{
  "n_layer": 19,
  "d_model": 64,
  "n_head": 2,
  "n_kv_head": 2,
  "head_dim": 32,
  "d_mlp": 192,
  "vocab_size": 2048,
  "activation": "swiglu",
  "norm": "layernorm",
  "norm_place": "pre",
  "norm_eps": 1e-05,
  "positions": "rope",
  "rope_base": 1020.0,
  "rope_fraction": 0.5,
  "qk_norm": true,
  "attn_scale": 0.177,
  "bias": "none",
  "tie_embeddings": false,
  "parallel_block": false,
  "extras": ["local attention windows", "value embeddings", "learned residual scales", "skips across layers"],
  "init": "normal",
  "init_std_qkv": 0.0625,
  "init_std_o": 0.0,
  "init_std_up": 0.0625,
  "init_std_down": 0.0,
  "optimizer": "adamw",
  "lr": 0.00563,
  "beta1": 0.9,
  "beta2": 0.95,
  "weight_decay": 0.037,
  "lr_head": 0.00791,
  "warmup_steps": 377,
  "schedule": "wsd",
  "decay_fraction": 0.386,
  "decay_shape": "cos",
  "final_lr_fraction": 0.0,
  "batch_tokens": 16384,
  "seq_len": 256,
  "doc_mask": true,
  "train_tokens": 83330000,
  "steps": 5087,
  "dataset": "wikipedia_en"
}
Each number is 128 + 24 x the weight over the matrix's rms, rounded and kept within 0 to 255. Layers, rows and columns count from 0.

# layer 12 MLP down (transposed), 192x64, rms 0.286, rows 87-121, columns 0-63
[[130  99  89 138 148 139 172 109 167 101 160 135 117 167 106 101 127 150 146 131 131 105 123 136 116 151 108 170 132 127 145 140 132  92 125 142  97 139 107 129 128 126 107 165 151 144 159 117 135 164 126 133  81 119 107 154  80 100 135 129 148 110  97 109]
 [154 108 141 159 114 105 113 164 155 144 108 101 125 128 129 140 145 171 154  58 122 115 147  79 138 158 112 119 129 172 114 126 115 165 142 112 163 117 146 143 138 126 164  97 115 126 120  85 116 114 127 140 122 110 102 119 151 139 105  76 172 129 129 112]
 [151 138  84 130 140 140 125 115 153 140 159 117 168  94 145 150 152  95 143 139 158 139 126 141 130 173  87 125 134 154 127 101 120 120 133 144 105 135 118 125  71 119 144 170 131 151 168 108 123  76 123 102  92 142 145 127 122 125 115 117 139 103  85 110]
 [151 143  96 115 119 107 148 158 139 153 115 171 147 104  78 116 131 108  93 113  87 145 136 117 138 129  90 119 169 144 144 164 130 154 119 153  89 166 114  90 122 111 137 148 138 140 132 171 122 124 109 105 164 120  86 139 107 112 133 141 156 110 130  69]
 [101 150 112 103 152 145 139 149 134 100 130 125 134  98 119  97 124 106  96 167 115 120 120 143 132 122 164  77 127 113 139 146 180 171 118 141 101 129 209  60 145 155 115  92 115 115 140 130 131 135 128 130 154 138 127  81 140 129 113 152 162 123 130  81]
 [179 166 157 142 140 143  90 132  95 125 136 120  92 114  98 126 143 149 122 139 118 135 154 110 121 147 140  60 122 106 159 176 109 125  99 111 123  79 142 139 142 114  90 145 127 102 119 156 113 138 149 167 162 159 131 153 112 118  80 119  88 127 153 149]
 [117 175 143 160 137 100 106  90  94 133 130 109 101 133 126 144 127 135 104 109 146 106 104  86 160 104 136  90 101 100 137 144 132 113 109 109 134 109 147 143 163 113 154 164 119 106 138 148 174 113 126  95 126 135 141 120 134 173 149 178 140 142 105 167]
 [111 155 146 160 129 137 134 134 135 104  87 133 126 128 108 118 125 118  92 149 129 148  78 154 177 119 134 149 112 141 147 162 159 129 174 110 139 166 135 137 101 151 107  71 135 125 106 147  97  90  99 158 107 118 148 147 151  98 107 114  95 145 144  97]
 [162 153 151 120 136 143 121 139 136  94 127  99 131  90 142 133 118 143 144 157 123  98 114 151 117  91 157 158 125 116 115 120  82 114 102 121 103 170 138 132 107 103  86 156 148 179 126 137  99 142 143 138 149 170 130 134 123  66 100 147 103 122 123 123]
 [156 104 164 171 165 116 125  97 126 110 128 104 121 159 123 108 105 121 119 116 111 121  73 162 139 107 130  97 155 111 123 128 142 120 103 158 111 167 156 118 132 144 150 118 138 165 136 112 116 159 113 112 136  93 106 168  92 184 140 145  85 112 136 115]
 [105 167 105 147 143 151 137 136 130 113 168 150  86 178 108  96 159 134 131 190 140 133 103 112 124  76  87 113 116 129  81 130 125 137 174 138 114 164 134 112 111 175 161 130  69 102 129 128 145 133 141 135  89 126 135 126 147 107  99 124 140 145 136 125]
 [152 122 172 100 153 154 134  85 121 118 116 121 154 122 149 176 144 129 160 121 145 138 173  93 135 105 121  91 130 101 160 127 108 120 122 109 144 108  69 166 146 131 115 120 158 107 106 166 108 116 129 137 158 159  89 159  93 100 115 113  93 141 127 115]
 [138 131 121  92 120 105 110 120 117 140  94  91 131 126 179  80 138 131 125 127 134  87 148 105 107 137  97 143 157 132 144 135 127 142 147 113 134 123 145 137 174 117 154 108 139 125 121 144 183 140 180  87 118 110 131 117 124  60 120 175 125 175 127  95]
 [149 133 150  98 117 161 133 111 160 133 123 135  99 108 135 162 140 148 138 136  91 112 115 107 113 125 148 157 165  93  82 130 112 104  98 128 163 119 136 112 138 145  88 136  94 175 154 146  87  99 144 143 169 126 128 119 102 109 132 105 163 139 131 167]
 [131 142 104 117 104 137  87 132 145 142 147  96 102 125 118 144 135 148 103 142 126  96 124 120 130 129 135 156 143 134  83 120  82 114 143 139 115 132 104 105 155 170 143 121 120 153 151 145 109 121 142 150 164  93  83 146 170 111 167 135 137 115 109 128]
 [ 92 120 168 143 143 171 102 151 144 109 136  48  84 132 160 148 113 151 125 141 123 110 100 142 130  83  87 136 114 108 126 202 121  91 140 115 126 123 127 180 115 122 164 132 119 107 154 117 117 143 172 158 120  95 137 127 104 134 126 123 108 124 130 173]
 [107 131 164 141 144 144 143 109 133 130 136 100 111 130 125 152 106 187 120 130 131 138 152  80 111 121 130  98 121 123  97 157  90 154 156 134 150  75 174 110 123 159 127 150  98 113 143 119 110 188 124 157  93 138 132 148 120  97  98  91 173 123 109 130]
 [118 112 156 124 123 127 127 144  97 131 155 138 107 144 124  88 131  88 139 119 135 149  93 101 116 154 131 124 138 106  97 117 142 168 137 113 105 115 121  84 119 220 172 124 157 155 168 116 135 132 131 141 156 120 146 162 132 118 101 129 116 131  82 129]
 [154 135 108 121 157 169 175 139 143  73 121  88 131 127 143 130 141 154 135 129  91 123 130 105 122 101 106 108  85  95 120 115 150 162 110 115 132 116  91 144 131 135 132 140 145 140 127 104 117 122 155 117 172 169 105 176 140 135 133 141 103 138 133 121]
 [103 112 132 148 101  88 162 124 125 103 136 144 110 165 157 144 109 147 115 140 147 136 160 119 158 131 106 153 110 145 119 140 104 152 145 107 132 144 138 160 105 117 150 154 158  52 136 124 149  93  84  83 123 162 135 147 124 147 142 121  95  81 124 126]
 [106 145 103 114 170 112 114 135 121 129 130 138 113 128 135 176 131 122 129 101 146 101 104  86 120 158 144 119 122 123  70 121 100 167 106  93 147 106 161 136 157  90 154  94 126 128 142 142 117 131 152 143 114 148 165 151 140 141 123 140  92 103  94 141]
 [146 127  94 121 102 118 140 163 120 130 179 114 147 111 140 130 153 148 108 105 132 148 115  89 127 130 139 169 111 125 144 119 101 115 137 142 143 133 107 158 128 129  88 120 114 114 139 128 119 181  91  90 123 122 108 170 150 127 170 139  76 164 111 124]
 [145 170 112 123  97 126 166 172 147 112 141 123 108 101 119  98 150 118 119 122 144 125 132  71 122 129 132 124 121 166  80 135  93 139 129  99 100 101 130 105 150  84 113 106 145 103 213 152 146 103 107 145 132 149 173 134 108 176 119  86 167 163 109 141]
 [106  96 114 181 113 121 125 130 161 128 137 138 132 141 186 120 154 135 154 143 103 132 110 132 136 119 104 172 134 127 131 118 128 109 113 112 142 107 118 123 126 129 145 143 107 127 139 142 113 128 129 133 108 126 173 136  97 100 128  88 138  57 150 138]
 [140 100 137 142 100  79 152 149  61 138 134 124 143  59 114 125 158 108 125 113 108 134 153  99 119 141  92 159 129 133 155 123 117 133 162 121 153 142  86 112 102 127 148 100 147 112 127 142 138 159 143 165 126 138  87 108 125 135 158 171 131 114 172 122]
 [104 124 163 134 122  98 132 160 154  92 144 115 124 121 129 115 107 147 102 142 122 125 117 136 109  91 137 122 126 146 132 175 177  90 108 163  82 118 132 129 103 113 125 123 113  98 131  87 171 155 153 116 130 128 155 158  93  93 164 143 137 146 137 111]
 [ 75 127 140  78 146 116  97 124 117 154 111 101 119 161  98 161 160 120 128  89 117 105 132 135 130 146 125 154 154 132  91 155 152 160 137 119  97 116 134 133 127  88 127 145 114 120 121 127 162 141 126 173 148 127 125 101  90 166 157 121 148 139 113 100]
 [191  72 128 133 169 127 162 131 136 125  89 112 107 135 121  94 108 174 184 161 113 140  91 113 110  67 134 106 120 152 162 127 167 130 121 158 142 105 145  81  87 157 101 124 163 125 120 137 137 122 145  86 112 104 124 137 161  98 139 168 122 135 136 141]
 [163 141 141 115 111 136 171  94 120 164 125 151 137 159 153  81 144 135 164 130 117 126 141 137 155 106 100  89 162 156  82 132 104 124 106 144 129 124 115 122 155 161 143 153  76 177 121  91 131 103 133 126 134 101 111 103 127  98 120  91 147 131 138 123]
 [ 97 113 132 146 164 113 142 136 113 130  79 122 163 127 125 118 163 159 127 117 128 117 109  93  83 126 117 147 116 146 156 181 118 149 124 117 117 117  97 126 122 150 133 142 128 116 134 145 128  98 142 160 138 160  74 120 175 128 159 123 135 135 152 106]
 [138 118  99 100 123 141 161 146 117 135  93 133 132 116 109 129 107 163 166 155 119 119 108 139 164 150 129 164 107 126 156 118 134 109 133 144  95 122  94 168 138 135 128 140 102  71 152 166 115 159  81 113 139 145  89 146 133  78 117 126 112 151 167 136]
 [169 133 142 137 123 105  99 123 137 123 122 123 115 126 135 119 130 173 106 132 118  97 129 119  86  79 120 168 155 116 161 131 128 158 131 131 141 173 147 114 144 109 111  86  89 137 101  98 142 170 133 103 107 141 160 148 128 133 139 163 160 104 130  88]
 [145 153 148 123 162 129 146 108  96 105 133 125 141 124 159 143 160 168 140 106 100  99  99 138 148  97  64 118 146 102 133 109  96 106 137 134  91 114 110 134 149 116 126 166  95 145  96 144 140 153 198 157 146  98 165 120 149 150 108 145 126 112 125 103]
 [114 138 135 131  96 103 172 116 121 161 113 127 126 104  89 116 130 121 114 114 158 123 103 122 154 114 130 115 119 106 145 155 137 128 142 108 145 124 111 129 132 132 154 122 132  81  89 131 143 117 173 147 112 156  94 130 113 146  85 200 132 112 166 160]
 [157 117 122 126  90 111 132 143 129 127 122 116  92 118 133 119 124 135 148 130 115 150 125 126  99 136 111 119 135 173 129 103 190 162 133 168 144 126 122 171  98 103 132 103 133 124 147 123 124 132 125 109 111 171 119  98 136 116 156 122 141 174  92 111]]
# layer 12 MLP gate, 192x64, rms 0.291, rows 88-122, columns 0-63
[[172 132 112 116 120 151 111 147 147 101  54 151 108 136 142 141 148 173 109 115 132 117 166  82  97 177 133 112 125 120 123 156 145 148  99 126 151 144 173 101 104 154 123 129 124 111 127 151 107  87 144 139 116 134 144 116  97 181 100  94 125 117 132 122]
 [142  87 112 101 141 129 103 117 146 165 151 111 154  72 126 149 145 164 116 155 148 161 123 159 143 118 135 164 139 130 127 106 149 123 109 135  97 126 123 146 101 115  89 123 120 120 101 169 106 107 111 112 119 140 134 157 164 109 128 138  93 112  96 106]
 [104 126 136 123 150  73 101 115 146 100 139 116 134 146 186 104 145 183 142  89 126 117 126 115 114 108 119 118 132 152 147 122 121 103 136  90 121 124 139  82 125 127 158  86 133 134 135 138 149  93  92 127 129 175 112 175 178 145  92 144 142 113 115 154]
 [148 136 137 101 176 155 139 131 116 172 142 152 130  94 148 144 141 108 155  92 112 105 164 123 159 129 116 113 155  85 108 138 103  97 179 159 147 113 105 123 122  93  96 115 131 102  71 119 183 131 152 123 113 141 141 101  86 160 128 160 175 147 112 125]
 [144  69 127 109 117 170 111 137 132 134 156 102 109 101 130 123 169 126 122 135 178 140 117  68 151 167  87 133  97 112 114  99 131 143 153 115 138 161 163 127 107 121 103 101 126 120 110 151 112 160  74 162 123 130 152 127 109 139 137 122 141 141 121  99]
 [159 161  98 149 134  94 135  98 146 121 150 119  65 120 119 142 120 168 108  98 112 126 110 101 123 146 107 130  98 135 129 134 137 126 131 136 130  92 135 130 173  99 163 168 103 113 115 162 152 134 151  97 139 136 119 101  98 146  81 141 124 165 136 119]
 [167 112 105 137 164 159  98 129 137 160 149 162 141 109  88 129 130 160 116 144 133 148 185 108  96 150  71 131 118  82 132 121 157  85 121 111 134 118 160 115 128  86 116 118 129 117 108 151 122 144  96 109 133 135 150 126 143 151  92 141 134 120 153 166]
 [134 144 123 118 111 151 144 146 125 144 146 139  92 143 137 151 123 136 120  93 144 131 172 129 161 176 101 112  95 113 122 152 138 116  90 136 141 130 158 121 102 117  86 158  88 150 141  96 151 138 144 123  86 126 137 140 185  91  85 120 134 173 133 103]
 [113 119 116 116 146 128 135 172 133 176 104  60 141 112  93 111 161 177 118 101  86 123 106  85 118 140 124 141 123 127 138 139 158 114 135 146 119 118 155 110 115 130 136 134 121 135 160 174 113 113  77 129 131 170 128 152 122 149 112 123 134 106 131 111]
 [166 119 106  88  77 113 144 166 142 108  73 114 155 122 134 116 154 150 139 125 117 134 134 164 110 178 123  89 125 118 151 145 123 117  84  93 153  83 122 131 167 117 112 136 120 118 142 122 167 101 116 151 138 110 146 135 150 117 127 174 115 134 118 175]
 [133  87 129 127 140 109 131 114 142 139 116 161 134 153 139 182 151 137 143 168 112 113 108 114 193 124 136 143 135 105 148 123 113  97 133 111 156 138 132 115 111 153 154  83 103 128 120 149  76 128 101 105 197 133 113 112 110 100 127  84 120  86 164 127]
 [143 135 147 115 165  49 131 116 150 175 127 100 178 137 177 128 108 145 135  84 147 132 114 139 141  95 132 136 123 110 119 113 141 102 135 125 130 118 120 144 146  88 169  85 141  84 121 182 181 137 140  65 140 139 160 116 111 114  73 114 115  89 142  95]
 [148 130 135 111 117 137 112 175 155 160 121  94 143  97 159 163 170 132 116 189  67  82  99 101 119 151 134 162 128 148 125 142 149 124 139 107 128 140 137 136 117 134 118  58 119 131 154 138  88  89 150 120 123 135 140 150  76 108 152 110 126 127 144 136]
 [111 128 101 114 183 121 132 175 147 137 100 135 121 132 159 156 171 112 108 109 117 130 164 120 143 118 100 127  92 112 167 105 119 147 131 136 112 186 139 117 112 123 127 114 101 142 110 154 162 133 108  97 103 161 137 146  98 183 109 142 115 156 135 105]
 [149  96 138 104 141 106 104 120 104 169 115 109 165  93 132 105 135 125 125 139 148 163 121 188 198 132 118 158  98 116 101 156 135 136 140 133 143  70 158  75  83 139 139 139 149 127 101  99 124 131 112 106 129 123 177 108 130 138 103 125 118 112 133 121]
 [143 116 123 116 100  84 103 121 178 176  80 139 152 125 129 119 131 173 149 127 100 124 115  94 122  98 138 149 144 145 117 125 127 119 120 123 126 144 188 121  85 124 151 101 184 143 130 173 106 113  96 147 106 186 134 114 109 133 130 123 136 114 104 109]
 [117 111 117 134 114 105 153 152 131 123 118 136 151 119 145 133 131 100 137 129 149 111 164 110 113 172 139 114 135 153 168  95 178  94  75 130 159 130 121 119  85 117 125 119 157 108 135 180 152 120 111 140  98 159 157 142 113 149  96 131 114 141 102 107]
 [137 157 162 135  86 130  96 194 131 125 140 132 101 101 109 168 135 130 110 139 179 123  95 139  94 176 150 111 109 145 122 118 154 117 156 158 132 111 103 125 117 106  94 149 122 101 129 124 129 121 144 164 110 196 125 139 124 147 119 119 115 133 121 129]
 [127 138 128 179 123 120 120 112 153 108 107 134 113 133 169 124 112 164 112 157 153 127 135 131 160 118 121 146 109  93 129 105 133 139  83  65 111 162 184 101 135 130 154 121 126 124 108 147 135  95  98 113 122 150 109 137 135 166 124  83 123 134 139 135]
 [136 113 116 112 152 159 108 105 148 153 116 137 148 101 138 175 132 165 141 115  89 119 102 120 127 137 108 107 144 145 125 136 150 102  79 112 126 121  94 132 156 103 130 150  90 140 150 140 136  82 135  94 162 149 124 139 116 154 151 167 128 152 137  94]
 [113 120 116 118 136 106 123 151 159 134 111  76 161 110 152 130 183 130 132 161 159 156 128  91 117 137 145 136 133 100 125 126 159 136 111  92 151 147  89 137 112 143 139 113 129 111 123 158 138 125 115 129 111 151 116 178 115 109 128 163  92 101 123 145]
 [144 114 152 113 171 118 141 120 132 116  74 157  86 128 136 143 179 127 126 136 120 110 117 140 236 111 131 135 129 122 127 141 153  98 144 144 124 162 139 102 133 116 104 152  94 106  67 181 153  95  80 139 126 100 158 125  95 122 141 137  68 149 135 159]
 [123  88 127 140 105  86 123 163 152 148 148 157 131 120 174 129 146 167 171 150 128 132 117 100 140 142 143 107 108 119 160 109 153 150 105 115 131 135  92 120 148 154 138 141  99 116 126 162 113 102  83 132 139 154 105 131 100 122 108  83 115 100 143 139]
 [128 116 112 151  91  97 117 138 148 130 136 130  94 130 169 110 157 130 167 111 126 132 130  98 209 111 120 113  94 125  82  89 149 113 149 147 149 170  99 126 152 127 179 155 134 130 113 133 126 118 126 115 136 153 109  89 135  95 113  92  97 124 167 134]
 [130 125 138 156 106 101 123 126 102 125 146 150 128 132 152 111 139 160 115 152  98 121 128 120 134 137 156 107 110 137 119 145 137  85 140 140 125 120 136 121 132  99  94 111 126 110 144 130 153 104 137  98 120 176 135 158 122 159 154 203  80 141 112 105]
 [ 79 148 167 112 135 138  86 130 184 124  92 152 116 151 115 128 154 125 123 131 108 147 174 178 126 147 147  79 126 106 108 134 122 126 120 119 151  81 181 105 139 112 140 124 143 139 106 131 119 137 118 156 145 124 146  86 149 125 140  87  98 125 124 131]
 [175 156 119 160 104 111 164 145 129 144 125 150  90 127 107 102 164 149 107  94 150  98  85 127 108 115 145  95 109 114 165 109 115  63 163 117 168 106 117 112 145 103 114 142 169 103  81 167 133 142 174 108 119 153 142 132 170 134 115  86 136 186 123 120]
 [110 125 103 110 154 110 109 128 132 112 136 142 150  77 157 131 133 135 134 161 121 102 124  69 140 160 151 107 146 168 146 125 157 104 146 157 127 169 126  97  73 124 158  73 131 127 122 114 136 113 133 155 180 151 139  92 101 137 120 127 122 160 109 126]
 [122 114 117 117 125 119 122 124 163 127 180 112 139 154 173 103 160 135 138 148 176 144 104 183 151  96 116 129 125 105 127  99 136  83 113 126 105 162 133 126 103  95  99 111 137 101 113 119 156 129 102  70 147 136 139 130 104 116 135 143 129 157 123 155]
 [110 135 117 101 166  92 149 100 190 172  89 160 120 146 116 104 108 151 109 150 133 120 148 106 145 111  94 141 108 143 144 119 109 132  92 115 112 156 164 134 134 134 140 118 170 117 103 141 125  95 119 112 159 144 106 124 136 155 126 129 180 110 163 106]
 [132 101 122  98  88  88 127 115 143 130 120 116 145 135 161 126 130 130  93 148 142 128 161 119 158  96 146 172 118 112 180 129 183 129 145 111 126 146 109  92 101 116 150 106 163 111  98 154 113 141 137 114 135 121 160 131 163 156 101  86  92 145 115 106]
 [181 118 109 130 115  46 144 138 131 135 118 133 114 115 164 107 153 146 114 115  81 125 169  92 116 142 121  94 155 164 115 121 139 122 121 125 150 146 167 122 111 160 138  87 179  93 112 147 135 134 159 153 146 136 142 142  83 114 119 112 154  94 127 125]
 [130 143 115 125 116  73 147 137 129 149 134 118 135 101 109 116 117 156 117 100 156 140 123  94 172 122  85  83 128 122  98 144 148  89 123 143 150 119 132 125 139 100 146 135 135 105  76 108 153 150 143 174 124 176 112 131 107 135 104 175 144 136 161 150]
 [166 111  70 110 123 145 115 168 115 138 120 104 141 112 151 131 142 165 143 115 114 135 159 143 102 167 132 113 132 105 114 111 161 129 127 147 132  85 160 151 104 117 113 111 134 144 149 100 115 139 103 118 121 177 131 141 120 115 128 136 159 134  71 125]
 [ 75  87 135 102 136 139 166 173 154 126 139 130 171 101  98 175 135 123 116 110 200 143  97 110 144 140 123 132 123 100 126 136 156 129 128 119 102 147 178 131 137 124 119 117 118 101 144 103 123 129 142 140 118 141 158  98 114 146 126 131 110  99 108 143]]
# layer 12 MLP up, 192x64, rms 0.294, rows 88-122, columns 0-63
[[100 133  99 164 128 105 136 111 153 145 176 145 100 138 122 134 126 131 140 115 175 110 124 104 153  87 145 131  92 154 112  92 101 101 180 132 130 117  74 147 128 110 115 103 145 101 132  95 165 120  89 110 154 173 152 157 133 113 146 146 144 113 133 118]
 [112 127 131 122  87 108 133 145 108 104  84 183 134 130 144 123 120 116 129 129 151 149 115 142 127  98  99 149 100 144 106 132 144 131 102 135 149 193 118 124 138 144 136  94 174 119  99 133 137 107 169  84 142 141 123  94 120 144 142 161 120 112 141  96]
 [101 103 172 163  86 123 128 135 111 106 132 116 113 149 174 120  95 135 154 137 113 114 138 142 133 126 109 166 104 128 141 121 125 127 111 112 135 134 137 138 174 121  93 117 107 110 162 119 129 120 140 104 111 145 117 111 181 138 111 106 150 136 131 205]
 [142 113 104  75 149 150 132 108 141 172 168 135 136  54 168 122 151 125 149 173 158 154 142 105 137 111 144 146 128 156  63 168 148 111 116 120 119 109 137 101 109 121 133 107 114 109  76 139 138 159 112 159 116 135 136 152 130 116 131 143 126 122 105  95]
 [165 135  99  83 182 117 154 167 141 142 133 102 160 150  67  93 116 136 113  68 136 147 120 106 134 152 127 117 115 161 115 100 176 124 175 121 121 123 117 127 120 106 115 127 110 130 152 197 163 123 104 122 145 113 105 166 114  93 121 127 137 107 122 136]
 [ 94 106 138 145 116 119 151 136 161 125 113 143 108 145 142 128 125 126 172 128 122 136 159 146  78 116 134 130 128 151 152 100 133 123 111 116 175 134 105 145 113 149  95 116 156 153 131 118 106 100 140 139 111 164 112 107 127  56 146  96 128 122 184 116]
 [115 133 142 144 152 116 162 142 139 142  71 113 128 132 158 124 135 119 102 120 134 138  38 129 169 112 153 140 127 137 117 143 142 146 166 103 132 155 149 127 110 176  96 154 124 116 118  72 133 117 135 162 155 133 118 145 139 105 114  79 122 119 132  93]
 [139 116 144 137 116 110 119 142 125 117 169 138 117 176 119 148 151 106 151 143 128 100 161  89 155 114  72 112 152 123 152  99 135 128 125 122 140 106 100 131 144 108  90 125 104 122 138  77 169 109 101 118 147  90 158 138 151 162 111 162 127 161 124 113]
 [147 105 159 123 134 140 148 169 106 140 164  84 147 109 144 126 175 145 118 141 127 126  72 154 128  98 133 140 145 115 102 111 142 121 112 178 144 129 140 123 139 130  96 135 121 116 135 156 106 151 101 136 155 140 120  80  88 171 149  75 123 104 100  95]
 [142 121 148 123 116 127  99 108 134 159 133 154  91 111 157 116 100 143 154 163 111 103 111 144 129 141 149 174 158 150 158 105 110 147  97 156 145  85 117 123 103 146 158 117 149 124 161 133 154  86 118 137 165 123 120 148  49 117 156 135 101 111 108 131]
 [121 114 165 104 112  98 142 153 167 153 103 118 118 125  81 128  93 163 134 114 117 120 163 150 162 135 124 121 113  95  96 162 147 105  99 139 131  68 142 122 136 121 118 131 156 153 108 109 118 164  93 155 181 119 148 123 119  91 144 127 126 143 124 141]
 [188 112 153 119 134 132  94 115 132 125 132 130 188 160 165  97  94 108 106 115 111 156 131 108 166 125 128 151 153 125 167 183 124 114 126 140 142 134 122 100  91 128 138  88 148 105  90 139 157 133 132 143  91 120 145 155 178 102 123 144 105 109 122  93]
 [132 138 170 117 179 149 117 151 114 146 149 104 132 131 155 132  89  98 100 173 120 108 152 139 104 116  70 120 113 144 140 125 126  96 151 118 129 180 102 144 155 105 134 143 132 118 103 112 150 111 118 124 124 161 147 122 126 128 137 101 106 128 113  73]
 [ 91 153 103  82 144 123 115 144 139 114 131 126 143 108 116 151 153 105 126 137 114 156 125 102 132 103 110 173 126  97 121 132 112 138 114 107 102 142 111 120 118 148 128 111  94 164 120 138 129 121 146 129 118 149 129 171 126 167 141 155 109 112 149 126]
 [110 136 140 152 175 132 146 120 116  93  80 145 110 135  87 165 111  98 174 156 113 128  97  93 169 141 166 128 164 148 147  98 131 153 145 121 119 147  54  59 120 121 125 161 133 122 124 139 127 113 116 161 151 113 135 176 125 114  87 126 129  81 141 135]
 [175 100 109 175 110 123 135 144 112  56 132 159 180 135 172 126 122 136 132 111 124 146 121 107 123 108  83 103 139 133 118 128 125 126  82 112 113 132 122 125 130 135 139 129 115 152  80 140 159 147 155 196 146  90 128 160 154 105 122 133 118 110 136 150]
 [117  97 159 108 106  73 112 166 115  95 160 173 107 141 136  91 138  88 142 121 149 144 167 108 123 138 123 117 159 139 150 114 157 150  98 135 145 134 131 129  99 115 145 124 186 128 141 133 116 121 172 161 118 119 108 149 141 114 110 114 116 143 111 102]
 [125 121 100 137  95  91  79  95  92 126 133 158 137 124 164 171 102 141 134 132 143 126 160 106 136 150 133 150 109 150 133 112 111 130 115 153 127 114 158 125 139 133 123 126 138 160  79 109 117  91 132 136 109  88 145 127 139 163 125 124 146 157 153 137]
 [105 134 109 136 134 145 135 173 112 163 117 137 150  75 111 126 156 107 104 118 115 112 125 172 103 156  91 121 145 147 146 156  98 108 125 140 137 136  59 101 127 148  96 146  90 181 135 153 111 128 113 133 140 143 157 134 124  90 117  85  92 125 143 123]
 [134 164 142 104 136 154  95 149  98 123 115 150 116 126 134 117 112 134 116 117 155 125 131 151 148 142 126 133 121  85 130  93 120 134 116 116 138 177 124 119 108 132  92 140 117 143 132 135 149 106 137 137 201  91 141 109 127 142 134  94 167 149  84 121]
 [109 144 172 134 135 135 126  96 127 159  93 112 113 163 158 123 119  71 122  97 140 136 158 141 125 128 149  89 125 120 143 102  95 144 128 157 131 153 131 122  88 127 142 134 131 143  94 155 194 115 150 132 138 157 123 132 134 130 135 136 116  96 158  85]
 [166 159 130 120 141 162 115 144 129 120 157 164 140  63 125 140 153 122 141 155 154  81 105 184 146 104  97 124 118  90 154 107 130  67 152 119 102 105  93 141 164 162 136 137 106 144 149 124  91 146 117 117 148  69 171 134 126 186 113 113 127 139 106  95]
 [132 158 111  89 168 104 157  79 105 122  83 113 147 118  99 155 104 137 136 146 133 125 151 113 124 137 127 123 133 139 120 113 136  90 136  99 123 152 149 130 122 124 129 106 109 114 115  88 121 142 149 148 174  88 160 140 126 128 139 107 151 133 171 107]
 [121  95 138 125 175 158  94 172 126 117  93  99 130 114 126 141 114 114  96 149 104 107  79 100 146 120 189 155 159 159  94 125 158  73 124 126 139 125 115 119 116 141 154 158 144 164 118 111 153 147  95 104 126 138 145 113 130 118 136 105 129 128 128 157]
 [ 98 124 150 124 149 136 119 100 149  95 130 132 145 159 156 114  92 100 103 121 149 137 172 155 147 151  91 107  76 142 127 106 143 108 119 118 161 123  93 117 137 108 161 169 162 128 115  87 148 154 134 144 133 107 130 131 104 144 147 138 118 105 128 126]
 [122 135 114 101 135 119 160 157 140 147 130 109  99 130 130 112  83 140 140 125  94 117 155 118  78 182 156 123 132  91 156  76 142 119 149 154 130 161 119 163  95 110 148 146 121 127 139 110 133 166 143  86 120 169 119 104 151 124 143 131 111 131 111 120]
 [161 100 110 138 167 122  91  73 133 127  99 145 164 124 170 163  98 121 132  72 127 118 148 169 149 136 132  97 135 129 145 100 114 113 145 136 158  85 102 134 122  98 177 146 131 146 161 110 103 102 157 111  93  73 146 116 118 103 149  95 175 130 104 163]
 [104 138 100 122 105 109 183  86 141 158 130 126 133 116 115 102 120 109 159 122 155 106 174  99 103 135 117 169 146 103 132  99 150 160 122 145  86 122 124 145 118 122 106 122 151 124 141 116 137 113 138  90 159 121 130 117 145 163 149 112 105 146 122 158]
 [160  96 134 100 131 143  99 126 126 162 184 109  99 127 202 106 122 129 158 143 147 140 123 158 148 123 118 143 136 133  92 167 130  98 177 106 134 157 116 116  96 129 104 120 111 128 134 130 132 123 129  90 151 140 123 134  92 104 112 122 128 130 123 121]
 [ 96 141 101 132 145 106 113 132 131 138  99 128  86 157 145 124 116 101 113  99 110 155 135 132 114 133 102 130 133 103  98 135 146 160 123 143 111 104 102  82 159 161 136 139 127 176 124 168 102 122  87 116 114 143 135 142 145 125 137 165 148 116 140 102]
 [119 158 138 141 160 131 103 106 155 101 162 117 162 120 107 149 184 101 127 112  99 133  99 128 121 125 155 114 107 135 100 108 113 138 119 105 106 160 142 154 140 118 106 145 124 116 149 118 167 122 159 106 123 104 108  96 153 113  88 142 180 108 143 124]
 [139 106 129 136 103  70 140 123  90 129 128 130 126 102 110 113 128 169  96 134 128 115 140 121 124 149  93 114 150  99 160 135 122 120 147 108 114 169 155 127 169 148 113 147 138 137 121 149 140 182 135 135  84 102 144 150  89 145 132  34 169 149 146  74]
 [126 115 130 157 103 137 142  92 162 124 106 179 109 158 146 131 124 154 154 177 129 135 171 135 140 120  96 116 131 123 109  81 131 113 133 122 123 160 132 122 162 150 120 117  91  92 143 163 137 106  94  90 139 143 146 126 118  94 117  77 101 122 136 121]
 [152 109 133 125 144 147 164 132 146 109 103 162 114 115 114 170 140 124 150 159 140 118 155 105 123 127 135 133  94 165 118 135 145  92 135 107 135 137 106 110 142 120 119 158 134 115 155  93 115 103 121 149 137  93 127 157 128 111 110 114  85  97 141 151]
 [ 98 112 124 120 154  83 145 108 118 126 150 124  90 107 155 127 119 116 157 158 136 104 104 172 122 111 106 117 132 113 129 146 145  85 129 158 105 115  98 156 173 155  93 137 166  87 133 125 134 161 147 149 118 126 158 111 142 119 132 154 106 131 132 152]]